{
  "n_layer": 11,
  "d_model": 128,
  "n_head": 4,
  "n_kv_head": 4,
  "head_dim": 32,
  "d_mlp": 512,
  "vocab_size": 2048,
  "activation": "squared_relu",
  "norm": "rmsnorm",
  "norm_place": "pre",
  "norm_eps": 1e-06,
  "positions": "rope",
  "rope_base": 10000.0,
  "rope_fraction": 0.5,
  "qk_norm": true,
  "attn_scale": 0.237,
  "bias": "all",
  "tie_embeddings": "early",
  "parallel_block": false,
  "extras": ["some layers without attention", "local attention windows", "gated attention", "value embeddings", "hashed n-gram embeddings", "a smear gate", "an embedding shortcut", "learned residual scales", "capped logits"],
  "init": "normal",
  "init_std_qkv": 0.0423,
  "init_std_o": 0.0525,
  "init_std_up": 0.0605,
  "init_std_down": 0.0605,
  "optimizer": "muon_variant",
  "lr": 0.00678,
  "lr_mult_o": 1.43,
  "beta1": 0.95,
  "lr_head": 0.018,
  "warmup_steps": 0,
  "schedule": "wsd",
  "decay_fraction": 1.0,
  "decay_shape": "pow",
  "final_lr_fraction": 0.1,
  "batch_tokens": [16384, 32768, 65536],
  "seq_len": 2048,
  "doc_mask": true,
  "train_tokens": 137800000,
  "steps": 3689,
  "dataset": "wikipedia_en"
}
Each number is 128 + 24 x the weight over its row's rms, rounded and kept within 0 to 255. Layers, rows and columns count from 0. Numbers have three digits each. The size before them is the row's rms in percent of the matrix's.

# layer 8 attention output (transposed), 128x128, rms 0.0527, rows 98-127, columns 96-127
105:157148122195134142134111096145103154163106110109183111144123124110118161113158101116163126121127
101:145162122111089108147113143144139155167194177164152104092144121109137113119105124146108179145107
107:108133138090161095173137134128138180151130116102131139148166130100153101134139130121085123167133
104:062116116177169135118133129132119139121107157141132156186093129098120144150086168091150068104149
105:153089081101127137146117117138098145129121138114117147127138092153113173133116152123117127165092
105:155135155124153154147162142149153111144159105110177162140118143123133104082106144161066130150114
097:149168138160157160185100104124107112119145170096103171131096118112105160117140081127101132124122
102:152116105109102126132098124077098120135111146143116111130123154140090131140071122120104107110130
104:177126129130120131146161132176133137135121155116128142172146135167161168130093140155116142132163
097:101143120116105151103144102136161162126115156124111084109078141097098173114135166111117095135096
106:132142132112162193105144139130156117183131158115154116099156130104131123127145117129110099144192
100:149125134131089106136160142137140123132137117133103152149144106089147153145163112156100128097144
101:107094093160132112128153079062160127126109103103148145126143105161134178131149122135086145137131
104:161124121160155123167108153121081141149069122151081127095133157114103118166129129104116151136136
103:125136122123158166129133117059117085101130107093114109171094125125095146139124092196105104121151
107:139127112132123096102140131155112124164141137123155137151120141131124156117095139120161158113135
102:130138147083123189109148132107123123118135156107080119152128123204133163129128105104147153083115
101:126136142115120142088121118116101092097130125133121189106133129110144093151166095161098143134115
103:104103079113159157142148125121119135083124084096146128131170167117100100121116121097141131092125
102:091090148089128120092098158120129130112113127108160154143098098135133166187126128111150087127076
105:103122126096117137129120067127105131118143131173136146159143120127098136173117096154138158070109
104:112092141136102124114148112074144136125146139132107141149117137143096084169124133164099122148148
104:107147134187123153142138112114139127136103166158133144146166144120139111118127116102119176142136
097:156120100136122131118127111119136163116142122110174127118113181141151192159089111117155102132156
103:135134140130141132138103129115142108137151107106139122092097114139135085118111121085130142169108
105:149115082102098134142115120129111137157127141114137151129118137107128131097169118178145062141137
106:116127117109107107146126093100106135131090132102117084150128103132144131060143111128128123155152
106:105150115117119119125133146163096110126143120129116123127127143085172133158159095170126114164163
104:127099098133118149141157093094120088154130092125129145127186114131124102178123128103134129105115
105:137103147149108157106109111120108179108101124151123108146176093125101095104136128132098126132079
# layer 8 attention value, 128x128, rms 0.0479, rows 99-127, columns 96-127
107:121081130126146154127132060133094088124124123146114156139153113143100111145129127083179175117120
094:180109130152111104111155134157119141142176121118128154135112119179087094114119127103083125130137
095:164123111132105112153091156121134106168136119109118154127135144126115162140114073132122151169162
086:117137103143124147107146156109142112143132134133114113117139124075090136178119110142120115114141
077:104183092163112092147102134113097153111099151132107120113124136114136167146102102116150106077123
091:113082145131065144074120166138176119111116154087131127070171140111157141130124123122083109114146
088:100167159133155130148113158164144146124159119099163172091111134127137109116135151088118109152114
076:118115150112174132075132123123146134180148138109134137127102136146129164116118112119116105148110
098:093112144124128112119170155134117113130106138122114145101138109144176150107156109171135130128125
120:161138168118123122132118161147137156104115102089113138111142142108154156080155153147095105133101
073:106154121120144123156106110150119139125108093095141130139079128119153149146077130103121099121135
087:150149183114089157141099141127133125092103122100114148122100108098127158089107113175154076155157
084:134148124080128102132136109107089079122168153142135101129118055142148125112129171147157142078139
096:150146119136130115143114168123151140118115164131080127115137067107139144135146177117169144096117
088:149174129142148086145180153143168159128057129109137171089090125112119143117138121129155135149158
095:099086119175138131090110118097134151095129130141149110112134108120127111129134117127101138137107
080:102157157113098155119101148126154123121137108129129075116161128099098153127068102122113124119108
092:104114133136175134106110112087170149146112139168156114113099101153120071165136109090091122139109
087:146103115141128152140143142169153124175113147153138122147134171146124156086132105134107101121162
097:122175100142126094155152157107110119104066110096137119116138145120147157126085106105084110143149
103:103103111132121143134102107109124145112198134130148120103171133125146069148158139101143123120082
088:147156088134107110150112135151083158116127104103103156149142089088132135142067090121130124162106
078:098129157148092160118101153135138098132121148118114177129146133141128161131126123104093150112134
080:117133134126138143109110138095105160100148131170105138145156147170112096122158136144092183090128
098:106156090139129125151135099117130081096145123170096136136094118120102094130145117104127155169102
086:121134153130167151123163124128097111152119160141133091060151104152133142176128169151147106142136
080:160111123164175106131140128126131130125108139126155141121102125132117134078129145130128176128149
086:100138137104126115114121089123116131101105140097139105124129134163137155116103151137131132133109
091:150191131128134123177123130137104094147117110117057161157105142110125150131094138133109134131146
# layer 8 MLP up, 512x128, rms 0.0604, rows 0-175, columns 96-127
099:131163151120145109152148144122127124157147125164168139114141099079173156142132117098132201130105
096:118088151118109128141114115169161139142121179128108108112128120109120133125179107162103143098119
109:143146126181114150088126128108094108140149146114109143127115163117097140101139152119104108095104
097:176145129167127127139082140084160113148139112141147141182152087128145101131149115129109169129147
098:118130142137162125134117155122150068137097193141139149163136125131147108091160147156134135158151
116:116122098137141166101116159124159104151135183149131138186117139108114156090151120136076158149114
099:129130098156142133150108108103148159138160179103148139105129140107116139096140151130122158194110
104:050112086171066095117047120148074110123101140105133122088163131122104154104133099112152156110105
103:073117146095130146140127113137125154111173139131150141085127144107142137124131081145117104157128
102:110057160150140149139077111101111135107111118104127087131143131151138107085102126147152102125120
109:131109141110109107140144133153127137145097122136116124115166168097099132100108118140131135093166
095:134170136141084135172125091115140165150149132111187102138170132067118141124144155132132116100180
103:134139155151104112134138106076122127101118096108136098143145162142188117133182123139116143119126
110:111116160142139127136115167148127097161143182123100103151131134101139131097138123124142148133103
094:118147127126133115165092138129177122153094162145154132143136113102094111139117108105125125133158
088:108087120082142116097130148136150139125133116132096122151136145116134121106154100113155134152136
103:090116127117122151099127114148097151131111131121143136139160127114138167137120129078157128109118
088:102106154125120112107075141138143141144146115095099099169128124123149071108136084122094148092111
080:142112129153140124153186144143100076110138155152143109135122111084139123090125095140134099160103
085:109101085114097103156126132153144169100131167138100117103104150188122121076168177163089150123137
104:109176143134123113123120144079137116097123099126133115163117121105104166090037118127120148115122
093:150071120141118086112197098136152116124170135172141133141139132156144133131097126114137147123105
101:125119139133100151077133124138114167147179077135180120133138143135145164135093147133131128115104
091:093113126155119107136133178161153177129100140168115137156141166103120130077146148099159147137090
089:120137111117141131156113131119097160122095135150156107125175177136107110166115127114085128112123
102:075058142152122091133118136119184108129117138064150148138163138109087156130130080145107089121134
085:113114103125171131140093121151126162124145142146174111145124093077128107133131184077087093089091
093:151109151138098109130137122120144116115115144128121124142123140147141119088111149144104117115140
114:125128078112161102154098135139090133142129164090152163138099100120138116114106103128116167120131
104:191125199111145097146159169138142158085144136123139148135173185129139142135100097113139120113089
100:099112155098074164123105124126134132154082106180144144089135145110117161108157097116104095115120
090:152083137138116138124122095112123066100149112147146146105142112133092140116154134138151142108105
091:115133129144136135113143140089109119173125173142150109125139110156112160108146153121095102178118
113:076125083072152096122107087172112111167123071106130158125156154135138122100116100176114155111095
102:120093144133119136130108146068110147120132133153152148128127120133102109135155127130117117165113
106:115156169079114164125076088141077150109130136129095142162114102125120111160131129090135134088104
103:101130198113134095093106122098156133163151117138132083143114156137146135171110133127158116141113
094:109100146135127152118135125113133160127143153100127123134154141109127107119138110141107151120109
087:088131164138163158147105121092134102100127126089095094111139126087115085125153101131145121136158
092:149118119118135152132100136140119153128136136122139129136133104127090128136091161157147133148147
099:102126130157125130150128117126154123123140131146107163112132113160079183105117075145175111131127
105:146144116134166103127060160162153115131128109114155103116121120086112157137146125153142122150137
089:112142147149170145160085138105084121139137139159182115092131118141139144109078103070123098139172
111:153179119148104105107094123143126127107130128159118128133130104121161165124083145103104179162098
107:121183109132135119107123165115133138121153132079122124136105124097117157157125128133137137161111
099:099088139135134112145078163141125113160157164143156106140134124133144104134138125101161109092131
100:166097103124107132121131112129107145159128109116141116146141154159111168179126154140119104129105
102:116132132132136110135143121077127125117124095111117149112146143161156115143160105161067120141104
102:126104121143130136096137122086124129155167127124149141086157142117126151084140116157134138086145
110:141129118116133138149101076132140106066117155143164140097172118160123152089151125135099100126169
107:137104093180150094107114153114152158078151094161147101112100095155153113127135091166123134149102
107:114102090162119129100129145094123161103123150150165135112169143124139119113098107151109118146170
089:129112125112118121164116130148109167152128144130138150126144122123120129126172110113099158151132
098:104109117162113093100144105117134125096145143144121111107122127173112118119106112098107125180116
099:142119121133101126124129120100069125109093123125142139123116130154162172113096111120108149111159
105:107152121140137121147102145161091117156147112112132143130146128114102153102122098144170120087121
088:128143163107122150100119140123116134140143112125162165091160120146169146096119096092108163139106
101:174155114141112119117110138118121119140102150130140152129143137106190118089103118122139165125118
103:143118171115060155146144149102155129164117158131115147168130143133113137108159098146111162124120
094:092120097127120100111108140157156159090097128141137134177135053152128153106132121115151145118088
091:131060126121112112168146124158172144148097163131156161121117121142089127120113109079140121099109
097:140111157117120131101122142119141098108145144079128106106138139101099098091116099161142119099122
092:135096165093117102150145152145103096140132108148113150099100142089129107140112141127104109142117
078:147124146124102116113144112129145180136138165121130157135127168134089144169127126174103129129156
107:175144128119123153142086131162176152138132153157178141073125160134123123129129130169128072135113
097:139157138106063163120102106126121127116146142085150138130156156113149120150134102127107108124137
096:099135135097162152179075136124184143127123128167154156141146126148121117154136128097117084153129
102:139142126122119127147096096165138102137084157147155124153131137193110130184173131123165134117114
106:103121133137105101160099124111165107122145154097109095086159106114115131147068129099093135107094
103:128119173120120149147126149145107099085112153143150148105066138131103169073145091155139129100124
095:152110137118142139155135089092144122139152163080147128091132139122099133106153157148115117158121
098:113142147104124163174176125105113148160186128157133115127124116112095140125155158094140136144114
102:123156072121135142123101127119155162146064168124128129112131136147140120173139121125103119121078
094:163140106167127143126146117116112137167112124093127121144139147158146121156123116107125163173124
082:131088122147112095130101132139156183144105170096125200091126105166131087130133160171092131092125
097:098127141102108165158152110135114145110117078134153096150118103106159146118106123112116124107109
108:105128072124116136073126142134086129160084146097099145121171112143135193123106135131118119163110
096:117133107142109098101145165103142093128135110129136132075136110108192125120138165097120107118131
107:133106141133131124188106167102159157119139181141118148109105117111078164130126144083081148141142
105:150140084152139143140113178152177130106167133144167106136094148136124136090157093192145112084115
097:168111129149099126131122067081100164121101113111103141145153111153049147130109123160077135094158
111:094157161137153100096138158105113114136141116120104111126128177143137130131117108122092123103128
106:118145136098156144145093113103104140136144141167103112151163190161119109117108149143169105131070
101:131095079135167103145164129124122139152126132136111202140151104126112105145148172117127134174104
090:102140152092143143163143113121113099132172111138164147128148160094102132110114135071164128147124
104:106175140163173113130104158135146127138105118139083121108173105119108146127126125125149143130086
098:190178161090128157095084132127132129115126095150082139127133126128142127133111096152090123119121
108:141119170068120105123093137105112094149151144123150129090144154102078150117131123133133155139105
108:129153158110152154148132104148161127179141127157159131154142118138139128136119107128106101128097
102:185108159127141107143111134145148117148123128134149119143121122132119191101118135135117144129122
099:097108137085184131121129062126140109172127141141104114131149153125095148115122114168142120156139
103:094164142128100107103148148158124138140161158124131122115159139137125144146127096101131207121125
091:156138108090096077131101150059124118132126110138136131110141154114115130106081093092199111099123
094:125174107109128130106102129095139110133169179116116177080155110110135109126110118075147129137146
104:065118158097175164111149090127167095154133134155138177154174164137125163140136143155132106140126
097:117096152081098152115123114098148126135138155159135116113129131130078139095146126162157139131084
099:154112132158125090107150087130095100134161095116128161163177141081159142122191154128120109105145
095:124127088132114120129128132125085162109112165179186129151152100155119126120122138132138113122134
098:070133153127126110147150159144156155124094125170150146159120109136123113139132128097122101133106
101:108141132186132086169065094181155135160145157135103137088154165137095119166128091139107136126125
103:137122154144138124115115125100127137135077138114184113164101137139152133129096092147155136100124
083:067153164124124106135173167150122162103151130157116147141088102110139149136157111154130125115156
106:108140118149099137164137137104147089150142108118112143159164134117111133142084148080125156117103
097:121160153183139082133117088126136134173099115143149120118117111089092139097131092110115128085123
098:132120161121176135157129146132139142176150117163159134113143123119130181100123118137118136135140
111:109160129087153151125100129139154128136138139173080128122106137139151148106095118108103171120124
115:131144136153128162173119117104045102106125086078080119068120129147121159138146133120121155082108
099:110122129144109131141127158144144111048125160101152114089126175113123155100096122115146115136126
095:139187155141164102173179161182136122131114140151107175163153111134163138190170141120122130106093
093:131145128133134155163121119144112142159104145143135163147154102092110126098150125148110150173123
100:107072123124086097178120171078122090148109166109091103148160123107063126116140128165160138142154
108:128125141117130101141135122112162158120161079123150098130158135104130126096132119094130144127075
095:140115119095115155157130121128129131147146104059112124142129138106139128112134151097096158107139
100:118099158117122138105145150140130099141128116120093191124170133081143124095107123150138133147147
110:131117116140120146152127154168144147108106143119087130124158136130110188146149099096153094155131
096:176090130093125143152106123123153134144142139117061140123103103099146118142114143122091127106105
104:155150107133114122073132130120133148160163113141174138126140122120130100125131149176159159151138
113:141098166126077153139162147120143142147170144116107113145097153063160167129112135123124128101141
090:130125098161130164130085156124136123150116142112067131136122089095104115123107171131135115149147
092:125111123063135134131145123118118097141145112100101116115102100174132130113111169121078136107128
095:128108144102142145140126135177175144156104171152160107103140103161153144123130154135142108149098
097:112136168134102156118123152122161176130135134130125158132138126104083171144135107107153174145068
094:125095142108132165148150104156123143141186142121150132113136100140121108141144132097125135132123
095:095128128125143101085145152165136130162141136105120163140144100134094114154110154110098087100130
104:115133100136180166125160114156186114133100115146109162167143115158110149118157147125133109152129
108:176157105136124113131139149115157122080102134180139097142135144121124143104145134113096120133124
098:165134130140112122168146148161120103132141110115119148120129119084118129101135117152146129119119
093:126137105100147123156117134147107134175130120123086107120156142124144142118115140069101113161130
084:135130119133139127154152130150120156164119161128147162088124075102124112081112133079129105154097
098:137141127132075105090138154117114131092135099173123129133101137139115131138159083098109103155141
093:162121111119185165117122096118158118135119162070076133131136096121131083110108160140127176112115
110:111124150115111108166090106163118118162125151104104123090139118068129167116138161133146106152144
088:143136118106183139130107164102075159147115115136132125148117110149116105139106132150099121136143
093:109103142108078142124118132121148134138106143167105110139153138152117134095110142136127099181143
096:116164112126148124101172143114108112128147145148126102116146103151137116114127103180152142140142
103:137124109143165128166117174152107089138160103101155105118104144188130150095159110135180126084134
095:125119153118119125138119134141094150079162083109133136166148155175113122108130111142127109133131
107:113106136122108132133152121107065136160097139133108116139147081171142149140150139114143116142105
107:121135117114087133139130109152142147136094132081147098111147093132125140087088202092119134086119
096:130109105117153079126096133099120119199148137131146129098123170122133114119115160133136133132140
105:139163162171121127094106118155138122162144158128087100133168161153166157087135082136114147109120
104:095127143127144096158146066137138144144164131115080094136101123126111150119090082152105131110108
103:127126137092142148172115144119109118123116109138122118124166126129117104132136134091091114120126
109:127121134138097139098161106109158192130120125132159126142092146098115120095123136109136122143138
108:154128122129141080130127150139132086145131137116113158144141151087136133131140120146152156120125
099:162099103096119101163123127092166121126121088102128128106142132117127134105135111161145091154156
079:110122084137124108127140118121123169119122132099088144142099120141129096102148094097142110138122
096:127102100084145141137137090157150158144115153122119099123141121159139166125057130168144116146119
111:148138150173154104121131109131115094140154158152080111126150153151098166122137139092146105135121
109:111114104123130106106102161106119106120102137144100151107129106111139137145110137125119168151139
093:124109194149122097116109179104137114111137114146100141118136123097131141106155088108117089141089
097:132089129143123119093135141114146147147127098119172088102123161161172100170118109090136113088142
098:110169125119108171141117150144129122122148123150151116126175181106138145123147135124124112116119
102:089145151076143181088159138135173129179155120115155139121103150118111140096135152108138127112109
089:099118095079160125150126146117092117101125138141152159142132085149173120168100124124149141116148
099:173103127099143126140149137107159143114126127143173137160106148149149158173161154137099142141122
102:123113157163123098157115106139162103129127127112138150178093113135130165134125134155161151127116
104:139100145113137148103110160156105130115120168127177125093152105147154108141143155167133121081127
102:113122129172125137136093144158175154146201107132097121155123156158116123122156121117132145152077
101:109153130106165129165134141128154143142137108142117126174130165126148121137146102164095106111123
129:093130187109118136134126128148139177108128119117090128157154114130065114148101123115151151134105
115:131121117122104156139105120088123133126106087082160161068108118165166151109131126128086139154154
103:137119135137185115081151089084127099149111147155150096131131150125110123116140107124141123092123
092:112090077105180112158118122148129100125126126131116119079135131065145123152123137136142157156125
095:129156079135150151085137141109086142116121143111133148124149101181139128096131105133135135139132
104:142133106132116120093143122102110163180149137130127110126128065110131147120132116119148148078135
095:125150179102147133157116109155105113116132152134116139143127130121100144134123136114098129100110
113:104099161112132120154116152154120141143156091137102126167165143157137138129072130119135137076133
099:133133131128094118095097137146113135136127135079097136135087130112097127165115083096146197126140
102:175137159097130115130131133108161145101126144149169158088101142122126121144129106120081106217131
100:130111138119141073139144138132128136170131146087107126180126150138142149136102140137141119141161
099:121135128195119091120114102154141147150173113107098168123139125154104141146128091100110126134115
102:147132154144123128175116121147142107130090111125131164117147142113103166126144079113151165143130
105:186122159157136104134076133137091104152102111103131143162123134158111129152131142094105145108155
101:148105132141103116103110205124090118167154095108158114159162131106105157121162073123131128126106
098:123125137172138098128113070111103136120153103136107123124135162128120163129133110116143123132099
# layer 8 MLP down (transposed), 512x128, rms 0.0605, rows 0-175, columns 96-127
103:135157153125186122131145112114142167088095147116156135171106098151148211106125121098099157111142
095:110125162137135172164093130154105168099127169182114122101134125090119103140122129160151137133128
110:087161165157123129124128112086115144163152158108150098122161114175131132131123119113085145113110
097:135160146131072136161067121102100203126090144119117124158131090118097142111120106130112088106090
102:145138123149111117135132123118123129157110120150116131125120157092111121155079168094167106101135
116:110170074128132177121103142143111115152116166095115104129121126143089162092144167170108109090137
098:141133102166102110134131109146120125114183130120130137119115115143084167126164113103155132126175
102:162107135154114121163126150121159135139094148158140122116183132118126133165140121106140124067138
105:110174114127109157117117100136102173120130141070135126143159113126127154121143138126155111136119
104:120124069193131097128107110127119101135133117134142102145104103133133106150135102168153135108172
107:114143127130136133134123096116124134134149103103083133130107163130102163112118112156104161086174
095:147139192072127157122136147077131146207113108092135116159118135091127092134164127155119144136133
103:123183108155097117118117161131123130142172126139140116162119135123149116147138123114155117092103
114:152099128119145129123135130140126134134138131074123121167097099101167198157148126109116137162122
091:126147148113113135130103157140139134165141148146181142146118102109124047183114138120152045148161
088:124111101109079118165095123126093117102134145172143066117169144113171094145122127161152153141109
106:131127121118104188113196124123111137125117105107136137132130140120171151120155114129157131144130
092:116081094103124089133107146188140138104116115111122134102133152126128119165099138133135115093112
072:126135116133128161077124144171151177088130129090131149152098116182114201137160149162151125146138
084:112075113111120141141097132115148138149149103122138087109113102232147048143127130144101144126109
105:148155132133130129121128120137120145155119129093164108150091116109097190088098126121158101137125
093:151121154143111149120148120143140111122178143098130164137127114112156049171168144100143158172073
103:148120130137128156093179171141115145135113110128116079161151134175094117108165107134138104150140
091:158145104147170119072126170098133108109110103138074129116122128143154077106129177133096141122154
087:112127073120134129120113090160141168119128126113161083106133178118152044143145143133121096155099
100:096094112111159179116118146093144111151142124120135151137093136126104152132068106148145147123120
095:113125156162088160133084133145136092114137139132120147121139135093138000115128125109133114133108
091:139210113172122123120132107127128132121132106131122110136133146113131098124138112136122109146179
109:122133113153107099173148119076155135117152111047132125145099067114154143083093159138107142110170
095:107114128131114090135114121133102114137121135117168190077102158119130078118121149109120150117178
105:120112128116118148104075113099120135131105122122121076110172130124131107171134095141118109135130
101:099103140129118129147117105122139105104105086163078126129119131121137169144151092150115081126116
092:094136149156107100113140123080123116101126143130101112129117136131102134148114168120143115174134
108:075160105118125108141155137141106141131107110124091149136140139160101143113148122157100152101105
107:104100137114147119099127126142124092176138109118160096098113104142136141099084131092094128167117
101:132134164081121119115134143109089145118137113162130102137099129167132095167069110166135104120103
107:113132152082126131155133117124143177128112154123120137134116161137125208116125091140137139150132
095:152106126123096097176097084157129121142109162107103142123170141110165102127114102101177160141131
086:123130140122147119151150093102147139127136089128149156147121131122123085072123123165134112109119
090:146127122148142145114132073121128120140110094178132170092129156112120003139097127116105107118135
104:095151093151077111128144104105121098098174131133150101105153101138146211110150145117165115126080
105:155138154177149118133142131127131108136116128128147140141140156118128120185100129136155099164157
097:123103115137097182135136140155147151104112103140157113113160132118125013181158141154162153131115
102:115109114141153129129090203117116142113134126148122121152083118148170092098096131135138162118139
108:155152102141124155109125106105047108134125102097106151175104116094136220129141121165096174129133
098:137110111091120167164111157113142128153156133103099146144160113096105097129100103152131160174121
103:153100076154066143136140178154099107127106151120135135142123121121123111146099161122129124097114
097:140108151151095139148133108133146122144164111135133166132124116150143063129145178077117140114154
105:147140123151130136149110120103126119115161100111120126095097131138152129174135156148158175150138
100:145163184123129079146094116138141134083132102127173120132137121110125074158146099127130138128116
107:168115128153118143173149126152167127104121130114150151101115102113161086124099143141122081164112
096:127113127176121102097173150081064152141142150136155153161161125124147154128146089112132162183094
088:131126173100088106118123119125103149156107156130111097126179105150165065109116143130156093150130
093:123087164161137107115107081105141138076082119069120161094127137203106043145134137108126136141146
104:138108107169146124143130111088148118127148170123102161123154143154142154111092102158157159148108
107:112129124113171092117116110165138119107166135104138115128116115123124187105120109098165130096147
084:155122088149140118128107161116106153180132088165126139077124114156090050121093094168140137138099
104:135094075151144155116117132126158148134117115117107109101144115159135174160099119120146134140159
106:114125133107111086150150118109132136108111143150119162121091151130097144105137115121117166133181
099:125096170105168117149131128119160141126120116079162096151141111131155146123119116100127152148112
084:114096156103138107138151124173167125135119111081136142086120114151099052135135106154120174125140
096:132115131139119149139139140136113100106064146090156130131123141128155079087131098122149132132113
091:120133107139158092122125113120116156132103128106146108158136087107168054152110089131071129126113
078:153132094147109121111181161137114128140138171100130097114105151175097053116157104135135170128119
111:130137143124131169088125141116111129128158130123155122131139121163162193116158119144101138147103
092:142157107095088156123150104119136135155092122147119170149138137096136039117156102099136135152116
096:135125138116124128134067160122142124109114142122157130126151138164147102192125130130141120100171
098:140085140146141126177154135062145128134127126144097099095153131169129100121127132129113152112085
107:116112129116145151118111138143112148115140154139106140121118082158128118103151098167140127123074
108:089126101156132153107113145155105148094102122146160113085075137144127166114127134152118142106151
096:051137166122170119110094104122148119121126153114142128116095134131151115105155147128105128131155
096:131164133107153145117146156098161155143149155134118134162133101157128117105154116158152100074137
095:158075092093148115144122156166137143104115152147137111118120118143136044155122089106118132126107
098:168105174107133119090148082102121153126119164137136121160106140147136141104146124116127109117114
083:134118089107169139117145149126145105097130139130125142117117095214168003129122158140130099113147
095:131138144123121111149124157168107120152141150150157126146189167157130074133092146132118155140126
111:143160082084133157093105119144123120110145146094108143147140121170115169106120113117167109118078
093:085103139110100151106133145164129101120063117148122109107165148138113125141118122130087135162149
107:106118147106135117158131172128102141101120117116134137095146142109121201149116148127120158131114
105:152093081113123127135119176161158118142132103096144070165120118119104122158140125124129142109140
098:103124142112147173104079134128147094160132108099149106117130120116128137127140101167131088167117
109:127176180188130145136116129138129115129092150096127183135138120139141115133144132129117134129142
099:104147140111101109125094140159124124140157136109141098098112152161150023110104132131131144118102
093:126122128139130111110152137155117119132113126119126231162122113116149001144107150129112111139171
092:126150124098137110104148152105110100119128100140126131102164168116157043110116144142148108133136
106:115135126166103143161106124169075083150109134122150139116126078110141134112133123127137098121115
098:144124104125144143167158148127094131132136115137128154120114092139140094170135164119094143117153
110:178120174115138096092120159088121142128113132127145112109140129129127197163158136118123160158148
110:111144148128165164103176114142137135138118118155131159129127136174154138138117153156090078150095
105:132072091108148160142130159098145107141117126140122101145117099125171177091158168143124145092144
106:116100102145121111163126064113125100138140157125136151092122134108165124144161164109145111149101
104:155090108126146134119103123106106069143112098112121142105118138123131087162101105151151109118111
095:180128139120147095130128142107134107157147112124146109102143121134068117102157111135091152119132
092:150153078118085123103119163058127084119138168123128147118147127133130086092135117130125140146128
103:111136130140129139114130166129099130114113149099190105162131133109123164107175148175107094137124
097:137120137166101095150191114155097133151111153105089134133170136131125097122141131177138124124111
103:142122173145169148107102130116123137135141105105095166155155118117155153094086104135141140162101
084:088126116138136126119112144118150135102111133134135120139129134139104063124137141116172115149118
100:111121118129134096117078133151111139112141107102131120150130113175125100129090078097113151125152
101:134128141138134092131151154123121140105113110122106124127132136126105152100096116126087143147137
102:163131115139165114141140078126182169155090112090164142157121142134153156114082125084128131149141
084:115130134145103144099151147157113170133120119147171184145153114161118030123093122138125066167127
105:120124107127105147156121163160130119131074109111182130116137112136122088136152144136093115140146
101:069131119115163114150126132107152147115164151159131127109156123109130120167145143155115143117144
099:138103152134128116138154143118160114110145137118127161138073115080113124136112140117107112137172
111:125181127128115163131156180166163132132167123138144141121116171125105170108114125127089096166160
112:179130139142072159120155129163111103160133143103139159104151095085107157124107170081109115121104
105:123105149159127118154114144108125110132097188133186147135131171129087207149134109107108110171162
093:084123135186135167166128115163124096134123102095124173136115115154158057170142153156161140136163
099:178132114140147109152119138116105136136140149165150179125128092110104123125104156152099169154114
103:127085183130108105107117140128145111156073121131105137159118115175122134083108123146148113122087
108:134090137115116153140163117144157139093147150123098155146129128093096147084141150099154131130170
095:127134116113114147101115164137151128121138141113159148138113117166139081155127145129132098121135
098:074089129145101171107137122127166128133140103133137121172149131153143158116088123097159143124150
108:176100137148111118124128174135141113076089169145125126106141101113120163126112125106164144142145
093:154121159102147113093137134149129140103121133114160128095102097135124062173149139129116100111124
106:108106126061170131132134179095128144173126148169117114148080133100129121126179132131132100104153
112:113113113136084153165149119157146111133128147111118131129098138081148151147117130096162104140152
094:115153136134125141119138123086144119122121138138125137138124101101130056154093147120136188145124
097:158140129106117107116091106125119176129109139111147118115148101123128010139155118081133149117147
097:110075131104114132118104155116190133090118169167126074139131121140126121120086130121147142144140
099:123112133126109140150148119124127150132154133092109159087119106142091128146149088117129150142140
099:138146126108151174132116120089106115142163098151131170127147142126129086156178142130129119120142
092:157119142118142126096118126103114106154119138138140151131142101125129022097142169090107130142137
103:137145122141161130091150115146169108137174129129152135168115117125106138159105152155138110133122
104:108081121159160167176096121103129132099111099116097092105070166133126101094110104138100121133131
096:164138161116091104158155080117151119115173109082119118140106119062146084121159140119122110150153
093:138149112120093129126144160180113086137105170130110144145135105125115075172120131084115140129136
091:200163113142143120145107139136098126117089100105123118124127135146124082105145145097157100103133
101:070111160143102117154143098089106105114163135103125155130130143163152145122121150159126133134137
094:142089110135174169123123151122143102145170104151108176160123146127129069083102136142105111104127
107:137161141117106127126145101122125106112120154126097150160139187096134119120122162155100170149110
092:124111132128163129085145123110109098138155134160106135128102109122129000108111117151126114138134
102:153126151144104152178112145154151115142147182142108121116153115130131150100095146102117127139135
097:142142107101131140118137109157166129097109138154168099112171108139149031115140143109165151107095
105:151114145099125146124146181182152133111113095154155102121083120142134087102119162121134167119127
096:178127111089161121149146130115143148068118131111098093108108127105116064117092104110124102123151
105:114107133134177107131144136158095150177129110164110112116132159120118135139123115120110117156151
112:129103109131163133142122111148111121130133143111161169137134114124112130146106153163124130163119
097:154189161159150139192153132088106117137118101071108137135131108120131139071123104113137107124157
104:097120162096146157094087141134112146121145065161120151126164125136181101118093124153135114111119
101:147093129067107109089114114102100129132190116130124129093110138161126117091120094144165122125137
097:100094095133121154173114128122140113151105119128115115172102105141127098166135156106112092113129
102:126136128127110130126135174118144134130108116107140112136133072084142132139087081117124141114132
112:131141123142156161114120090165117125122112124138116156107125084115142171130142128142173156124099
105:114123093119091067146118127115154140101133133112134139167132117118112129099159112136124085140117
084:142095133190153114099120115142119161125166138117127133111075104129100000129125128158137165138120
098:162145114102081125132194092146127138117115148118156116156143114160164135141087140153115138118133
110:143153115182169132103091133108099102096155183151081134125122173162112085144106104113180101141132
106:146187130124123102106112140086105119093128139103116123085135117118077165084101089101138111124113
098:090122154134093078135115169124133159097171106086151133096155166117094118130124135173112130158126
099:111153129152100174167129116130126107116124139114159132116125130110132072154119092122107140135148
099:147116089105155121162168202155150092157137103124177128116133121088148128138188171130133131107103
106:150163098087124127096132144105141137159158120115162123124157169113121195133089150096163128105136
088:141190123105100116080148148113120139077128142107112134150131144151096113131122119155171101123156
097:144101149109133126159127147117135149101153074124121097117144134152116091145116156130134154160099
092:130110116121098099127127118168145118121127167130156101117145110151139076096103194098109160139128
103:168115096121149155101137133120099128083105155146128139137144138112117134153133133150130110096126
103:105166115121114131135110135178166120100127146154136131138121133144113110145116135146150170098123
099:147119189107128113125095149141124126128110138135145162159119146113142122163151129125185155145132
128:138108130135130123101131141113155161142119174124145094128146100117066132144126118181137153108099
110:094127128102083157120140145145119153194135132131154114158150126089101094141119130129118145104154
107:104096134134124132098144138115135100144098127087121152126154119149112138134145123134101120091130
094:123128110138096117109113120077116174105119148128127092108142102097156082112147137161112129115129
097:109141112127146136146158110095138078095143106086167163097140140118121039099112140148167133140128
103:145149128096121161083161131142131168149135139154137124139122099082141134134146127118136138083120
098:135154121137185116099126155134084090125117118114126141156165129082155091081133137120155100135136
115:125115135126136103087163121104102109153143089085153124136173152165146116084099121136152134102121
096:121097143118102143101120115173123088141137119124111111099123108122076099153112169151130166146114
095:147127155147142155142111156117118132115138113116101123125137124132155102160165147118154172145081
098:102143169139103116135074124143100073132117134148103112140156114128119077158136122104136171150174
093:161142123112115117129139118119161112096169141108106141115132144176111006128099135134116128146112
102:113159110129137130093150093154104112128084140113099119142144118124130186146111151139115149137097
097:149123089108116176109150150095125160109165146168127143095090105129136097146112121135124120152144
102:130131120120103102123150156140127123104100130175160142141066162115122139118129131132100087117145
097:116129175159154125114136131130141120132080104072113140146068164129084127141144109099110118139107